{"num_hidden_layers": 9, "num_key_value_heads": 3, "head_dim": 64, "intermediate_size": 2304, "norm_place": "pre", "rope_fraction": 0.75, "init_std_o": 0.0, "init_std_down": 0.0, "learning_rate": 0.000839, "lr_head": 0.00456, "final_lr_fraction": 0.0, "batch_tokens": 131072, "doc_mask": true}
Each number is 500 + 40 x the weight over its row's rms, rounded and kept within 0 to 999. Layers, rows and columns count from 0. Numbers have three digits each. The size before them is the row's rms in percent of the matrix's.

# q: layer 4 attention query, 768x768, rms 0.0472, rows 41-63,105-127,168-191,232-255, columns 192-239
# k: layer 4 attention key, 192x768, rms 0.0449, rows 40-63, columns 192-239
# v: layer 4 attention value, 192x768, rms 0.0516, rows 0-27, columns 192-239
# o: layer 4 attention output (transposed), 768x768, rms 0.0482, rows 0-27,64-91,128-155,192-218, columns 192-239
q168 108:436458518580512466477453545602459537474419477535532496488462514518459514464534547509479543528421477443524546413498488443490406504521567524526513
q232 111:465591466545493536510458437536451464511483468532549444557458514542508527577536539509517458466510574490479482504465484473411435522478474480516537
k40 098:575560575398524533505484459503445501497479428494568489487448436499488480532494489525456540476446536492485499496401523521421544478481524503526494
q41 095:537507475480497427468569442508506377510469496539525507431489451500476497482466454541397498492536551497481538480458543408488516473499426362569488
q105 098:459513564495502510498526386477469423452435614400550460515456506519524539460531553534498505453531474491552522531434524381451477538509471449526477
q169 100:558537466477473506532441485481415496473437476530503473587431488517504421543500528528509448565488586561473452530466519470439539522610462559470515
q233 116:530435557437479408502529529503516427463494496541475534458455462482582446510521545589433525529466492513534452525479517504490499487489506456544485
k41 095:544433447508515521578510580560467546484508487501507473455420530465552486512509502527456447498502520464559449551549543472578494435508505531477515
q42 100:525505546494472529518487530500514511448557488540427483497548460507516460491536496494506511532486537536522534514525521431498547496524490502520496
q106 110:471530507426438575478532583407471506563526457429532543591526562453478459492461484549533526469469517476501500463576548535477534550595487491547463
q170 096:559496454525536486517448493545549531541506489609493482497495499551535484482531470496544537407477452474490549508533509510468402529530517509496524
q234 105:571452411474507537573564501420536457499505513576514570501471530539528493508382507490554473463504448491481492481498504531510435470447470526505449
k42 105:527555454435463445443519430504499459583554516540520463462529490461445497446454478507503592496400482472510513565511554481573479518512561516459483
q43 085:493467492456428508468516521549501540482491540558488527526507521460490532441476481560585520528551428509518508481436525548510475497509504526492523
q107 101:489458499459456436532486506522524594530482503557447492580455552392437516451480517539487511453588460493587488491442450557507521417511477483556497
q171 101:440468531483480552474486572494494552473533486467526462477480513453547439502475556413467468481591480522487472465597512534483531499396532537549529
q235 091:416529481486493472454467485535446545521527438479519532466520504472468484504470498567450576496580480429536483475453464524447534446490476527485468
k43 102:448467491480522538416498497468484515531433506476497548430515536492440468466484604505516443564429435519426601414509468530432517473472520533488480
q44 100:510471495523542441448498423498507434519539474450495569477550426431534516481578520565515464530463492477480580569540494447516478509467498508484519
q108 108:548502468541487443461543508561534478530508509550510517458481506570497546455523449429467490538495510494476559550571526429478507535478494534569458
q172 089:450403488496533500509442532481488537525492485494531487484521528533554483444482473464487489498604465472565543472517559460476559489425519475493466
q236 095:518429474495518479471530508447507578485484552486472529430497501526576486525478521502485407502507555500467497519522481499496485483468579490530465
k44 102:537484512542446544494414566491451476476477586514634496553487514459501536463430539499491488456596505553430478539437452564462447532535539536488577
q45 095:443596561572567489519458425452538574437513449505568462509521441479552448444503563448434509512476478622487487527539519420501508559510431456535504
q109 102:466499501558493438400463437500500454507458495424449498477558500475464564485441536452493555446451530559454586509499485517457443541432457467542455
q173 099:468408489510526542426520500403518540559521477464524536482508506459450535507439540475526513425522528442538512479524515525442460481462492471522511
q237 103:572503516439539523459476509503500473484452449430462505479496498506476530459491522463537466467432530591414489500493529489389536518500504539521537
k45 099:542500498462473541493462545505455465477491491530547499632538482560522503529468419527465442525481562462529533512505494490491470475469560412487562
q46 093:455543530472486496524541526564505536531476538558408468459481552456435461486516604490479507521473449433556453521516445491456494571436458531473495
q110 106:460498498465508496498447638530578562498462513450500529526490522489514494479492527487479489535434554537512515648546512513494498490549464491578462
q174 102:532457465537552523514421550525505543472594526564576564440534503506468516531515501447445564488514516519515497509512480508475429553483450428524515
q238 115:522477489488475458566469469521526439574433548510499554474486503510474521518448546524535531393525489486440517517413480514500528511490410508466465
k46 100:534543432451497514573494461455528517558486443548424492508487517560500485537517601535541518476543544447503512488449539540546501494518485525462526
q47 092:526562436477525562510539470452503574585504511504503446478530498464543426408492574527555532544544488518526526506470503434507435599529526435504543
q111 111:441481500495461524528504488425486600555445484481495481507545495459502468546440574492511479474413491483481525497478465508524509492473498456474504
q175 098:436481527426508525520509441458487500503542445492408482471464508490564437564481484490524534459469468441514481539550545510454575516473461462582488
q239 110:432453527475514548482497500483538534489559511490455514427474550488424588492449513484495514465505463515472532464519518524500540452534528477534425
k47 099:535526488475437429451523520475532518501593538422541509549433575460506500476527465466525461510507456517513470522477536518505441482550570541491473
q48 097:562462497488529464486505509539447473520417528508492486465563524538541511556499530466584510513479500478482450517532525542521524553487453491432486
q112 101:507491460527521535546454583542426498537579431528590552478529501466507396488528457531455556531476521462443437498517480538497496496551446489505534
q176 098:473497560512439518596557521541531511461443507460482529479518485494547481549525480467501540553390513493559447443546473504529530525559600559512509
q240 102:555582437515464466551492471448493522482497560520574504447523414545505513529511474351553579555516447477520592470547508506549445473489471523561431
k48 102:481505533498463446532463457508541520523563503495485515512501461481507572475529520513555481474529469473512498472433513518467516476563550484615502
q49 094:524507522593516457472516497550465446510492547497484435481474507560481488526502486527508557447501523515491443438552568508511513505480482469508532
q113 097:539522486533537484498515435523476512446493527450447488465482490515390502484473483545506564465533572512454471472522518493482486499499483484581473
q177 102:492518479506555450481580513424551493494547551577527555458534495527490584554474493504470497485528521418499510436488473551512456533555434509485572
q241 106:528545549495569530504509499595527473523488505479516483568496571474458560523491521514504494477516456479546512482465496491400511480592471525493564
k49 097:536486490474424449569449526560489508461543419516495489532504447534511448447580470520471556502536531498579547483424431503480559565488555522475490
q50 086:506501537503555531524483414469496509450521492571517475544524507507588524490474525460492512561511518547453549490472524506510483520520489486471451
q114 101:474491480553509527512469508523429519462558461598550506481501501474540494521495518486431501516525513521469461494511492551565477431523455524473508
q178 096:530477533517492444573552557550502467503537487451473455498433493498523459488474490491455523565506486487517504451497481482527530473524495506509466
q242 090:464508511505528527471401489500543531509512518471430446449539561522569419473475460517533501584518427461491540521523490521588578448482490517489437
k50 105:464454518503525502519519464493518501519491489465445492462524549512486534502518533430637457491481503493456469484514531524461513489499485537504492
q51 086:519583478541501496514481512521605495464465513467558529593450552479581490416441497541477530518504510577450522467485492463570446535471561531518520
q115 095:493439569479438526515511481515509565489449511530552465532422540468520583551503547516501522444538450563528536483424509496453541463442551490529554
q179 099:448547572477511480511457378466447494447445416425461406468397466501591389522531587531513485495443491494465440492521512420553550497462446511523507
q243 088:443508573502518529487459481484415531507560473462473493499460520546530394479541523532515458537515494483505479484532499490541511490507508524497471
k51 103:470459482466570503485538497502462583465517478435451508491470525454474493511481518422520491519480496572438480474474521504469539517508436464508459
q52 100:465447430518568489476492471469531511507504423427488445493460531463585491449460489557513405471481494483417491518466521568473537541518570519464533
q116 093:556442449478498529462457500460467489542468537566571514468441465473535482540444566518553404458491551485552500556507466468557455511443484498546505
q180 119:461475473518544460461524455455539543515486569452470406494449490478466576563451577491524477447528552512513512513465504469526472442440474410547529
q244 111:479473485517519491527482470487491379488474469524507530561472552495521489517435457438464514437445509453520506511519479535518451540454506448496449
k52 104:473524507460515468460484461482492414491441528504456486508449463554435492599506520539430586530525531551543524558480471508546451467522518529478514
q53 100:450433532496494518484457500551482448492545481503485532490572504456452479537536492558430469459510471364514486604452479466524479532487442459474452
q117 106:443499500512457542507468548481521483483489499492525485548502532536563499412550495564415494554484454448494554529489507473487469550588479517527486
q181 097:487474471532468514587456448468472512447487415488555476520498526553575496504548501467442542566516509560510501491434554442457549584512506512473511
q245 110:518495513485521523617477443479488529558529545494472507455448514548552431569537495476554426547499493471493547540497433477515519477458512467518480
k53 096:534541477500488521553555447481538546472494572456507482546396575508563443451579505536530584453512500513541498510457495572486478499482428467510486
q54 096:541481383497536492495514455508488408503493535504541467531477503517497407471452514541414481445503521483470454529507555474484505468553403453502495
q118 096:533466443549582451482524421476451456440503551442515502448451527511490525514487424522441529474589515454524513489482556438457510510548471437578534
q182 100:475552427548485496484515405468515468432511518481475453500467469504498469521487535506496439496524565536443491517435528498478448510538465555580542
q246 105:518496434478526533474554508551538427499508494445525509471560456459483531573509478490541474446489507480507515471527530481408482558405528532517459
k54 103:486474576581535486560505625525494548545447484512550489399532503539529466485499412476448473521492587562453435469497383482448466543475492484465499
q55 095:509473506571564525481461485527448483428601523446461545615540535440548510518484367459511469526520524561439544580492501538500555441544482506550436
q119 102:490542468525529502443539450515349396460633503532571559443503454463457540544495470548505504533516516476450491468534436556478536518478495509467488
q183 113:550440481535502448443500579552476485509551454510551536550447470462456506544493532513524457518522486494509570438531515561474428476588497538525450
q247 110:453472494498495549528481497410533609444488510477483520503513525436561420488514491420545431618435532517510504536592536530533566479468532463575485
k55 099:520478462442520553515454528370517507449487508483563453452544455532479460506470473474530538406454469599415471533498541528502598531422491493493550
q56 095:468549496461500521515483455500480443474440503476515469576534415487520501512437510434485512470433476507498392485546534439552522440522475504457518
q120 105:488516507559468461520457578474532508476526465427517447541509426493511549476570479511529539502479487577426483447479501511454507519488534467439554
q184 105:513502449453462458528499525454509469493497523491517482473556487482511463494584539555548516584486446413527443494470538509452486493573487514535515
q248 116:569601491526530567433515501552543445526511426513531456523555485500447535486537475529465502483536454485559483444471460477468521580500434499476531
k56 099:521530489484602520526552498455463527526529533471496477410487457494495512556535501487435505581505544456499428474569528499546504548528491511461441
q57 100:503466530504502390437448516558457458464461515519495612466547463497398503534537484525501478575497473397552535504539452509442424480480423481495435
q121 100:448495506506484489537540466520520472452510499479475475490540572497497492467488446438441479554479499517513526514525550432494381495587480546496521
q185 107:502516500538502492598471470561504439435488501530531480533413432508519491487519459529426488501452528534470525430439486449492439510566567497468535
q249 103:532409438467440520538519506473494439488482508477597497439458482566526543534473479539566550489517499509489483486477508521495486511477480547461498
k57 100:531446482521501491513424499501459476490500602535486484465516436605529527462506459538491539487516429496498509470488510534495479483508520519486547
q58 097:426546545431469514458507527507487546522541525458517546482446431458546516492485532433423508512448528642512487563546478543426551450580494508518496
q122 098:511468598533495445380536476508577451516519524443457502541460522437560542442535514487462496442440469537544500505499525463401498510531519463489506
q186 116:515480557439476522497436482572486509510466467459464543534472544399505468463480488509508452482458429557502475478463495481499547488554525530524446
q250 107:491522502477499496493571553488459499483520515468455561546460513437475527516566517486495431494485492511521452438533512485434528472552528512503566
k58 096:449588493513578550483569571446544526496542517483537522463549527533483516547458504559481472509535471514484479510502461536476458455528559480456466
q59 093:530483531476494515441502493472450520515523562438474478565525543505487437549472487512550503421515479480478497531526600529521539468494572494489503
q123 097:511537521424534546555488482497520542498454498475496512519479556448422448477427487592496572428528542451518512468522454536507540467509553502594500
q187 105:474518434515475537496531504447589545532575595536518533439561460505508576495466466512455553456553467478507487535533476580502505513497476464548497
q251 108:559549406483504539481414440570516422540511539530499487601485522489437543515476459482540541513602469467516529527462521491471497494518437512468500
k59 103:512550459502478443534410491627560485537438465538549509413526457574455511488541571494440498565511448491484514450421489537451579506524469481532486
q60 094:430513609430470511553488486517533566509493429488493468474435503488500521539504542501559448523450504441541521563495454498506460512486567524466509
q124 099:510487506525481511442470488536518497575499411462446433486551506488498512457449505465492458523472553501575520557501417470514478574544531548412513
q188 111:422502422557516496425464474562484468433547532465517492438546517498438566464513454510442506499542488446494532466487474474495505512519511475497502
q252 106:501500495543498564422511570479513514537568449529506401487521499507493584514508450469564494493484494525432493466485507507520488543463507496447534
k60 090:495514535548567508517439466542457491470492549545455477490496545575507421531488506476394518535547433525444554522446487464481532444536508484530565
q61 099:464509454499436543492501531506560495495607517471493499505453514520434521460517532527461501474538487452550490543492494492528478537520541437480482
q125 100:548501504501528492483426504487481486458509516452541538414483508529506470532487493501486549561505478419439468503572531577517509489511469585478436
q189 097:513500486444472482547454486401510535518532469466429533498482507528516459517465508475544500493528491462460452552550503557514531438442520508485500
q253 121:493465578471520488515506498474509556566466550426452557446514561467498497477499493514510427515504519500450496494512488518572578404433541558527438
k61 091:488472479527527430494574480515517520553452504493506485577460491454550487471508478516511475500473590505543515487546575497481541481442508493541458
q62 102:526445422501546508446449497454513554459522474475510461472524503555511497546496572530454528515469487510459429563462486511489472489548498466553475
q126 096:464486582441425497492436489472521524499466475582543553448509463513539487573408560475464538543462528482538532510550514495509529471486460441569417
q190 107:447469427515500464484479474477549509464602527502556527530502468490458479533532509501561484455547467446498525525490524561488488493533517506585507
q254 102:506502542520595565529470521532478494520555522616522564492489527448444488522477463513522433513446513471499527540432488526569465443483492448525488
k62 094:485519533494554526549516465529523519535412497444532474565469566458473496519536483493509549458505542515578485515367481504524529478501460508493567
q63 097:474459496476482447461561438470525587498470493520441462454517440511506424461501493503493471475454503516455497528430535468397471511524537466518483
q127 103:492554471501472495513504555538498524592527495454500507601428536433468483426479498516460502483517546468541479525453490469473465525562525420480521
q191 121:509493505526579504554464467486452540514457521514490413523566523514588456446441520482501528477486527553471495466460504457557524570546522505448560
q255 106:495474435542485530552468501512484386516514468546581516468590448508506459505466472532520562450491424484513502531397568586438410520484477531508495
k63 105:486466491483519540558482469504532474495464482470521529387557495553503495524504469490514573519462476513564562544422505566568460505539546509497425
v0 108:483487562452493444478465464491477482481426509511493503489488476498494556482517501471452453668533537495526518528544519480538518445452515507513491
o0 108:494429438543504487518483575498512479447390505560519541554502529444494505540484474463495453507509572501550510457547491468543465456496562510456513
o64 095:555497533463444411574562531531427438481482531559460488512545477486484489533468454521447458548527542545495426526528519473493534446494500504494552
o128 101:484521488490467448516613436490499498522563554493464455466564434457526547540506498491517514584504441526497463502582497622492501491510513519476484
o192 113:555544442465502516535497528598567505497449522475417474533456532463510474533460542603487484519511484498524497490527486528485536548562439551572518
v1 092:507502521524529419553499570526490499485495499496570524515522562487480426463460534539505524529577474449489493532574515489585459532515524496530419
o1 101:445482468508589519484471505539470493497469440464391452452536564508470430496517491523500525530552521443412447482501449520490488465503502461503539
o65 099:471516467471522516445507481547493474472551445439411508469579527527478485570526501501475552580516495487440508508560482436502499456485490456507473
o129 093:519540483491538490480571482471462468463567566413524440526587519515545586548589556499529486533489451436446518459548532597489473476536524508526517
o193 093:527581482439496491451505532489551446508523466462502525494471495505535527549560545514507557521460514516538536472477527491440642502574499515521510
v2 085:504473534542517528565529446556498542453428570511484488503556505425552530445545527532500445525539508472551421528449553530533516471509470477427507
o2 093:552483563401494469477557451482483479540549486462484471439494551546494543496485524531478493525516493467586441536499556519509546512532390454472489
o66 096:525449516482467482427443487559545558510543467427463438503499533536479565481493495484471485501490479492501465466531510497506493522522482549384492
o130 078:479431533512537468452459518503499469459584560494450421487577524528426577495458520476534526545514482535402522517611508519492457483504558506472556
o194 096:489509512503492468428443520548536527494496479507489495550495555493470560473458476557523562487487464509520516449513473533533513517563527570523533
v3 089:481479603460507481464568517517505515513445490479493446441532540557557454509520490488558553544464493528500500547430511543502498497524448424495527
o3 088:473524517530485563541511492544514462429514543485580451534478524458574462517488440557492456415474480500508533456470531508548450571486528529403463
o67 083:516507546484437444428462453529495498434522483506509433476503528512498486465510414623567409488516485553578496504445529451486412546545519425453474
o131 093:496486483480522434466450503544472494496509446517489507431506459493515507485584459498515526552539473570593498548509490459503511424558496490485444
o195 099:488436472509478508539517519462524520492518462430525424406521467515498470482466505508551447592550487503404483489582482568557482414489440457543487
v4 103:435498496499513538434532496524520516466523575535478524440515496428444478469468494484471475528564451541549488545559495507482630449479437543506496
o4 110:490514567473483519469492506522559466475487478465458522461540508541516487439489446544471446520479511514551544611506558485471573497430518452458471
o68 095:511482394438467554530515512502519442522502504475509552459521446490459508569506482422488529517513549524506573608618538543459506492487547539474452
o132 088:531402479538456521464550514476562499458560543514501499525548547503495512568460500470519525428546516485500522517537534526518503526407510459481502
o196 099:566498497421520517501516456508539457479500463549411579438543487600494502502510473506541538485453447497523544563492528485499413560466462519485518
v5 086:525471435441451466497558553570449575475445436581502501450519444516532504480520572425526508494417411470470484526497498496572546463473555613538496
o5 094:514493504481472595518482482555531603475467464447514518571544486495461465520508508474538514436513484501464544490462481532500500512441554507475509
o69 095:414492492451493487479514474568489530488478478495541485473537462482475419530524497428519552513504506474532555508518461561561538466469622491508487
o133 088:506445453524489484510461498460571517414485506546535470479467459511540478553507504531463493493497450438540503432532537520550524548476473466512480
o197 100:498463578491467468556549471495496477510460487476531521486511513461511467507447452429479484431485545447510540504433505481447437480405572525393536
v6 095:478457436467477450504535521479543569492480486532391457478537486512484483486557496430557530475447500486538528424507545516561549588540603438524513
o6 088:512442513490452554506590510524543528485471480531571485493534495497431536500502500527498553475460482458519551431494457493501524528448576543490510
o70 102:509482537522495500425498502529544599491541539527462434505515501588509505422430441531525509496462458465543532443507477458553446628479537471482484
o134 084:509498537472537463481438478534489539479411459551545497509453519562522448456554458523455515485543532508552474513434504375482456526545441451498481
o198 105:502416533505539483596547493452455463518431507489586405499472503477583484505460499457461434499516545478445440458542427495512447450493478490534523
v7 107:479550440482506480532449495492513501508436514565476485507430516516553431504514532503451447485527480548546442495414498479463522497556468521457506
o7 112:503482508504498515497471536507420474516451462474458455473470535527501507499534507490493517473578479476542464555536507468553605470501471474422480
o71 110:546460463507478503493446500540382533512449449472478421468443516523477524531540493440490445507544551516545428550479486459441576459575508571420484
o135 109:536460460466482533541459505507420487510526460448400418439509435478483531512488516479512487616538522529447430540591457529518557487522492541486494
o199 098:465525521531473501447496508527435504480603461500450405538495527495463568518556507562473567594533524548488453533555459500526546504518542559508440
v8 090:489511595484464475509540480492438453441445438532423488471445511515586467536564488559486513531502469479512489483450445518447482501440387423464490
o8 084:529463524577468469477457467470513425484489532501493500560428508501533544492537487584516407502447544551509526494452577504443498535440488527461501
o72 086:548492491550518468494436458472484461512491487542522501535445518504558557521493547561582465488460471574505505546437539483478503544451553498488497
o136 098:485558492488477469536411527512475495509470443480549505468474482444494442507500453551542507535503434505540435539510474475534536540518505507541510
o200 109:474515423513508455535485430443475529469493514509516523451515487536560553500452545518564470580472466513462520516492511507603512595484490521531497
v9 113:482497550524508481422511394522407509533520527424462504538593444499539460450435546498499461555444491541465511512447482486532464500430512559494534
o9 119:554480551430435525482549479511487437506546494496458523491555489595513489434527492580438458472461393539516483568449511498498468511492474490431452
o73 099:521457488486473480502488413500502459496543504519511460430572460545550443498567495481457467521517475518536504499403584475488472526559435570504435
o137 087:531465470435483477555503453527468472545481429536541456539503494502505478548510569485446488520495512477445511450448593493531556450582424554490470
o201 104:529456522540465488485439526461463437546477548508527520506456513519503510516517550513475438480446482499446466491430579548543444436441502523521445
v10 100:496479470474499491496471525472477568565503495422493501538516496454478499469541471474469487438499530599431527486445535477493538514457528420478467
o10 107:510503550434503463452479480471486514519529466524504503448549470585451517433539513523459523525558486486547491557532476452505582463499471439504473
o74 094:467536538526583479465477499503516536476515483477472547511538493521472518489577504465504501463515468449540575482503483462511513506512464522507454
o138 093:464534508482553554526465484493502491488492486475488507447528589580474500486487486542506516488525478508526482475432475492462421505607498441512513
o202 107:477524576493480539482434519551449496498474480505575552537481487456470502477601473471488523458535490502555471500508547495425510443548543509461497
v11 096:440520475503511534492454478522452587523442496437470544470513429441482567505550591453496512521539527532494493502474468476421500469388464561531459
o11 113:535477613455507545501568458469446506492463476495543487494501488551561531482504526560449446496408509529552479573515527432479585493417476527469475
o75 100:523549464484514454479548496496476539558477517449493509461497484532559552527470541470504492496449562511541500541554461498498503542537498569473498
o139 076:514500529542489482503506498491581471474553514498513565482482590520467582520419471464469452407536507500493538510472458499555416535484532430468539
o203 091:531548487449544544502502534524494491449519578542441475552460609546498572471442516530448520430470510460526499497483529458510502513546581487506564
v12 097:418520547522545509562500518468454511526534456553463530432452497518493473521470492411557535584450534455511519508587443530532544494502500561538478
o12 102:540509547472466472506459504547449528492495445465444495465526524482548436529522435501532508546470492469475534502566507498496496625591490540538525
o76 103:499546432506478498573539510555498467546547480426492545459585474464507486530489464485454555579455509492516512527585501602479550562457495548490527
o140 089:493522430487533499582590490417575467477525601487541517487526464514530549559482535478476498530510430401393486485537495620521485494464452524544562
o204 095:474524476428502423549547469551519474452460558583518503517481504480514532502479466443452533508430525476515555529467605489531471557434454507440534
v13 095:556478588478519490472534521493537475520549447495532478529492545516547428577544541462485555441425505584422582450598458513502480576428551567483456
o13 108:480535516456462536574462537505509508488458414524554521598518496417553480566485531487518518479516562523455561523465499441581502501499526565457442
o77 087:460505530523490498565528538469565485507428482571465439582497462536597410491461506485498463459526492436526550525519522510536504464551563451492499
o141 085:470512565494513486492478481540540543456429530533483520447483521481507394464483489496483547516555470489592479604481466438490476428553476464487524
o205 101:559471532447502506613576463469516492517433449486469495468494448514569452557464475484532448547522480433489518466416443469483480448487439490495523
v14 085:523446485466484487523486458439511497486483482468485496586518488514536551549484458492475509490511456513474579506488458463459513519601547449515521
o14 103:572507545492502440498530496516527390507595515535486537513496529543466509416504468544471527506480442510570486577523498445419532494472453453526473
o78 091:524549556514550429458451460499516525377545532508503543554486517511470607434526482527475507454527420497502478431499463390473438532542445470528488
o142 093:481468583494572412468458485521447489478492485520521478534478498531413552495539484507489501479473539547496481458410487450419454486500521462529487
o206 087:456536526508495455454417486546478509438521553575533554503515496425460529503527518517510555473549463517539453499489508479537509467460531466514471
v15 104:519536496495497560481512496470420547509520414490440491477486530493464516469540468517449414488558494632501470482401520473462516395535466474506484
o15 117:545458591569458465498531485422472551485490576493501467500441503549488521499514509502471511524403434575491496513408520496491520531531485518470478
o79 097:515496469624596469511542437487441500505440540477551487445465502432557518454539468419496442500464480604490510476486466499534547508526523533483469
o143 082:532544497512481496468526495506486468499441517461541530537490540447491450519467498478523444449440511474522462518518523496515482543425484541590490
o207 113:444498517543566502455506538501430461450474542549465522533470528481523532445517423494478491548499478564481448488475467453555474524450505519532393
v16 101:493433516464396482525438507518408494490482548575552533465507452478535548502464534489517574604454492496506456521422506536540487517533486496484515
o16 110:490447466458411544493457408492442523500516556456576530489565471456495501534477520468469476471583523533497501420456465512519486520533502445483522
o80 109:558442551494396460498452488492396480515471495487569502530540470449507378564499518496442513545548533538504455484410513528481569459522519545547510
o144 093:548558473531527472550572513462504491479457467540521509492462365485559522541467519490451432572430509486487510426519498527499516562501454575549482
o208 085:521513559545539451551526531524491494520470489472454493510474541431493512444500512480465427421486508481535507484452558530483480514415540533438494
v17 101:561468493463567543482486481479564439486490422540515486538481491520600439525447472488528618502459464566503527527519530490463435502533460500500487
o17 110:550531496471514571498441486587411457452431405578519482514454534484603464544495540544521525500523492527473437517621516460549516485524466506586549
o81 095:495490523455482489456485428467421524458422452522495496562440511463564479512517544489532520474506502577496462483486480464494510500626440542521569
o145 097:480458525482466508465449498569488586553488483502446505540461457469430548488613505504436477486472544569515518521447482454469516444554518559453468
o209 097:497424493539485541469546485443504604450482560538566444537536397513443557513539525470422498517474528554450475510532489555523542465495530487548501
v18 104:562578530475427549513459545515505508527483500431589510513469486530506515448563511567410429517514493557531528484486509516482508499461493534560497
o18 121:546493488541549470554523514490551497498471557445583503541460464490545511473451477504454494486447505559476485513423522448424553509484530530542499
o82 102:569523436563481478482532465471555525561438505447569463512424439557626532470478548490422491477473467482490438474457576486507491539573502495520516
o146 093:510483499483447421481504488519447555444439469460370532587501441484532459495417541444446479502548540451453516486491521487514486561464482504472515
o210 104:450465493507528490447538466520551507461496530532414455520476519530542514498457539550520490488510438424503440473496536500561506557493549493550542
v19 094:390561495542473471490452546431538537484528516504443500534490527488473486517520481530456557487485549521498550531489533540521507520584594477474529
o19 113:514556445523479487478548515499521465492448527519471563518498504526468530532564473498497578536553489515511534479532573535442438476516503502559544
o83 092:527518533561489487510474529479537501473487540558464504554535501542501479483524452528492522502464397500529502528463577514431472510474522499519526
o147 090:507482498500482502542416490538480549490407436512487467502450421514523406474536477512443502526503487523565473499447510439461564496497442517499515
o211 092:528511466492509497578462517501497550535456536544541532457536430511556428513486502477478463538533437505486486545561441528509527483407403498506469
v20 107:560542506500481380490474494518489490515514518504493513500479532456499494543550530519429399486496416506495530464482446474449551467559524551517514
o20 112:502598471484576493512448537517507472537503481479504534497538487514512526442540462468483509508476439540548425581506500507456554411428532505530489
o84 105:558566464490520515502426461490477526495480519522538513483472494490507561493533479488497472446450484452546428491480558498425484483537507547514494
o148 101:562449473550488510467450507524478539451483527519422495518480492517512499582462510491456416472511561541559463464431550508474435527502509506527505
o212 098:476529544521462504419462444551449489502549510520498448495552509436523503505527444462546537472489484495574392513487523466435456492521564520487517
v21 097:575422504489443532539575542532461499508552530459550526458571452423479516530562496555450537493553551438460511491441475521449513513444390509517520
o21 095:485470521461492510529476498475487491472566567520514519427576497514568507476557534473505471487496500551467549542468491474554500483483456499521536
o85 098:498506520479470486551505554449510488529514532496467475496544461475487524471557501566529542556501522485431512537548515522539506436476447539493483
o149 103:544529480496493509470580471440563491494480542534532566484553542488502531557442521502497504452472438368517495490532532524524464520447497515524485
o213 100:545563531510541547478477559540504468456485512484472470517480600506529553433476429563464434454618467424549485457479553489542458455493486517543537
v22 092:443537504466473570580539548506511424472502473514462504490475503479420442464515450491542560475511485466526511528536530519486471477483455435501424
o22 106:448486554484448546508420503436487492494495510520543503539427549453506540589495502510542526483536588516448533434569562462510469503503499564501497
o86 099:466504540484465503527513540394519431544508526481512546547465457462491515565520529510531485500513539525477503506554517547453520504434573540494542
o150 092:501494454566492542466565480412580509480541556505533592458502553530501518532449499465543509397543506452523514476522482520542470520429504472503503
o214 087:585501492461532505497547490449556517415507597553483510445499478585497540540503533528490508459502516500465577572500451494526452533434481533468554
v23 104:550510475502487501528466489475519379495514496412609476426424483510505473495459478494506451506473505505503466513527488496549456461493357533523518
o23 108:443484490607565453492435505506537541517520500467428453483490548532494445552494506422523442500533509521507492553497549511483427375460527505526531
o87 101:466517474499563513548491503507464452490452465470485509509448545464498421532502569415524519483507521560444487520485477552494561348434525473554565
o151 095:516545434501458556576474521501505476559514432502396482489510433431567509466542526472474502535427483489509515435469476569544602545475498559466489
o215 109:490576486441496489519529501553524567507482448497461573501549541485477502506517517457519607456511507471568637522484552541439566514442556558411470
v24 101:500507553446511422514458412493588465536473506468521458498494521509470473448456512563523431509427421522523506478435510422580453539556490461519496
o24 101:485475529527577549491505515534485488487504515536490485477535482523442506462407457502465493550457454469516489536434489479482558394361480460516510
o88 089:504506548467574504504503481525423529444467485504485508525498481553517459563498530535503453522535460504502515465399466434477513444497444486522492
o152 098:527535481486517507542428488577372459521432413460476479580457467512496445455538475554509478525512533577517484479448520451498530521570510566491484
o216 113:541539543483441471489480533506439506497520458498531600463550448493480464556529535488503563550480512541505534546459522504431531416513568505436486
v25 095:468610407527568496579553500498545522482566524549506514537530543510444502541474403440496476422522503504517483495495512588511559481488507482508526
o25 098:474608466545494408500528521460435489535543480498510543405476560523504510487481498497447511498557530489501475529547483499511523501525506424523500
o89 103:506557471609477449504495540461533530504539582452525539533492481474453538495508495474486428518486542465494535507535508506504486530460556440541560
o153 094:506509523522509507468587487430530510496505588476604529541523575538463492535469512489530466427541519383394499459458551547510440509431501430549556
o217 097:576559447550512495439452502488501463438538553518455518515475596476528461516500455558546533447503501484504520496416507455501413508519530467537560
v26 104:598516355588498427523559534503496481502487531513472485587492470522500474455537447521516424451482531524482440499529576541423440506510522432494495
o26 112:523438444612591469507554530498508514568464534486479456549402475482516534472508618483490504497544581492452473518504494524440459431504487442539530
o90 104:441462486550502507476528487481510488563474511477587449545460550476445538483485567478494526471549516527403532484463484425522432474535523472499523
o154 091:534533491493413479445495482519445535500499602481572465544518604542455485507439499548510475447584479470462544468492508454491529477482538482452496
o218 109:486480457525530555486488496471532495552467495468600453537490511493482535532430539520517474458561574537428503431467407465560519518529521483567528
v27 089:456482595506531569566431477502504436428509522418484464501495523590452443480474457488539496529437493569542472505502565475531465503560477490559541
o27 091:534477521553503478535541454547497515492512558452588478446515475489494461569511479524471444471415436467537567469358449527524467526561460485516550
o91 086:518475525547495519497492484520447538482500454456540474498473497553595415554467463493436445454500470538502516463397519466518499479489480420527528
o155 095:454576505467434447540451517533436518493433417399458451528480462466488471450575463491447531538525580557508512548491462461510547486517472515461489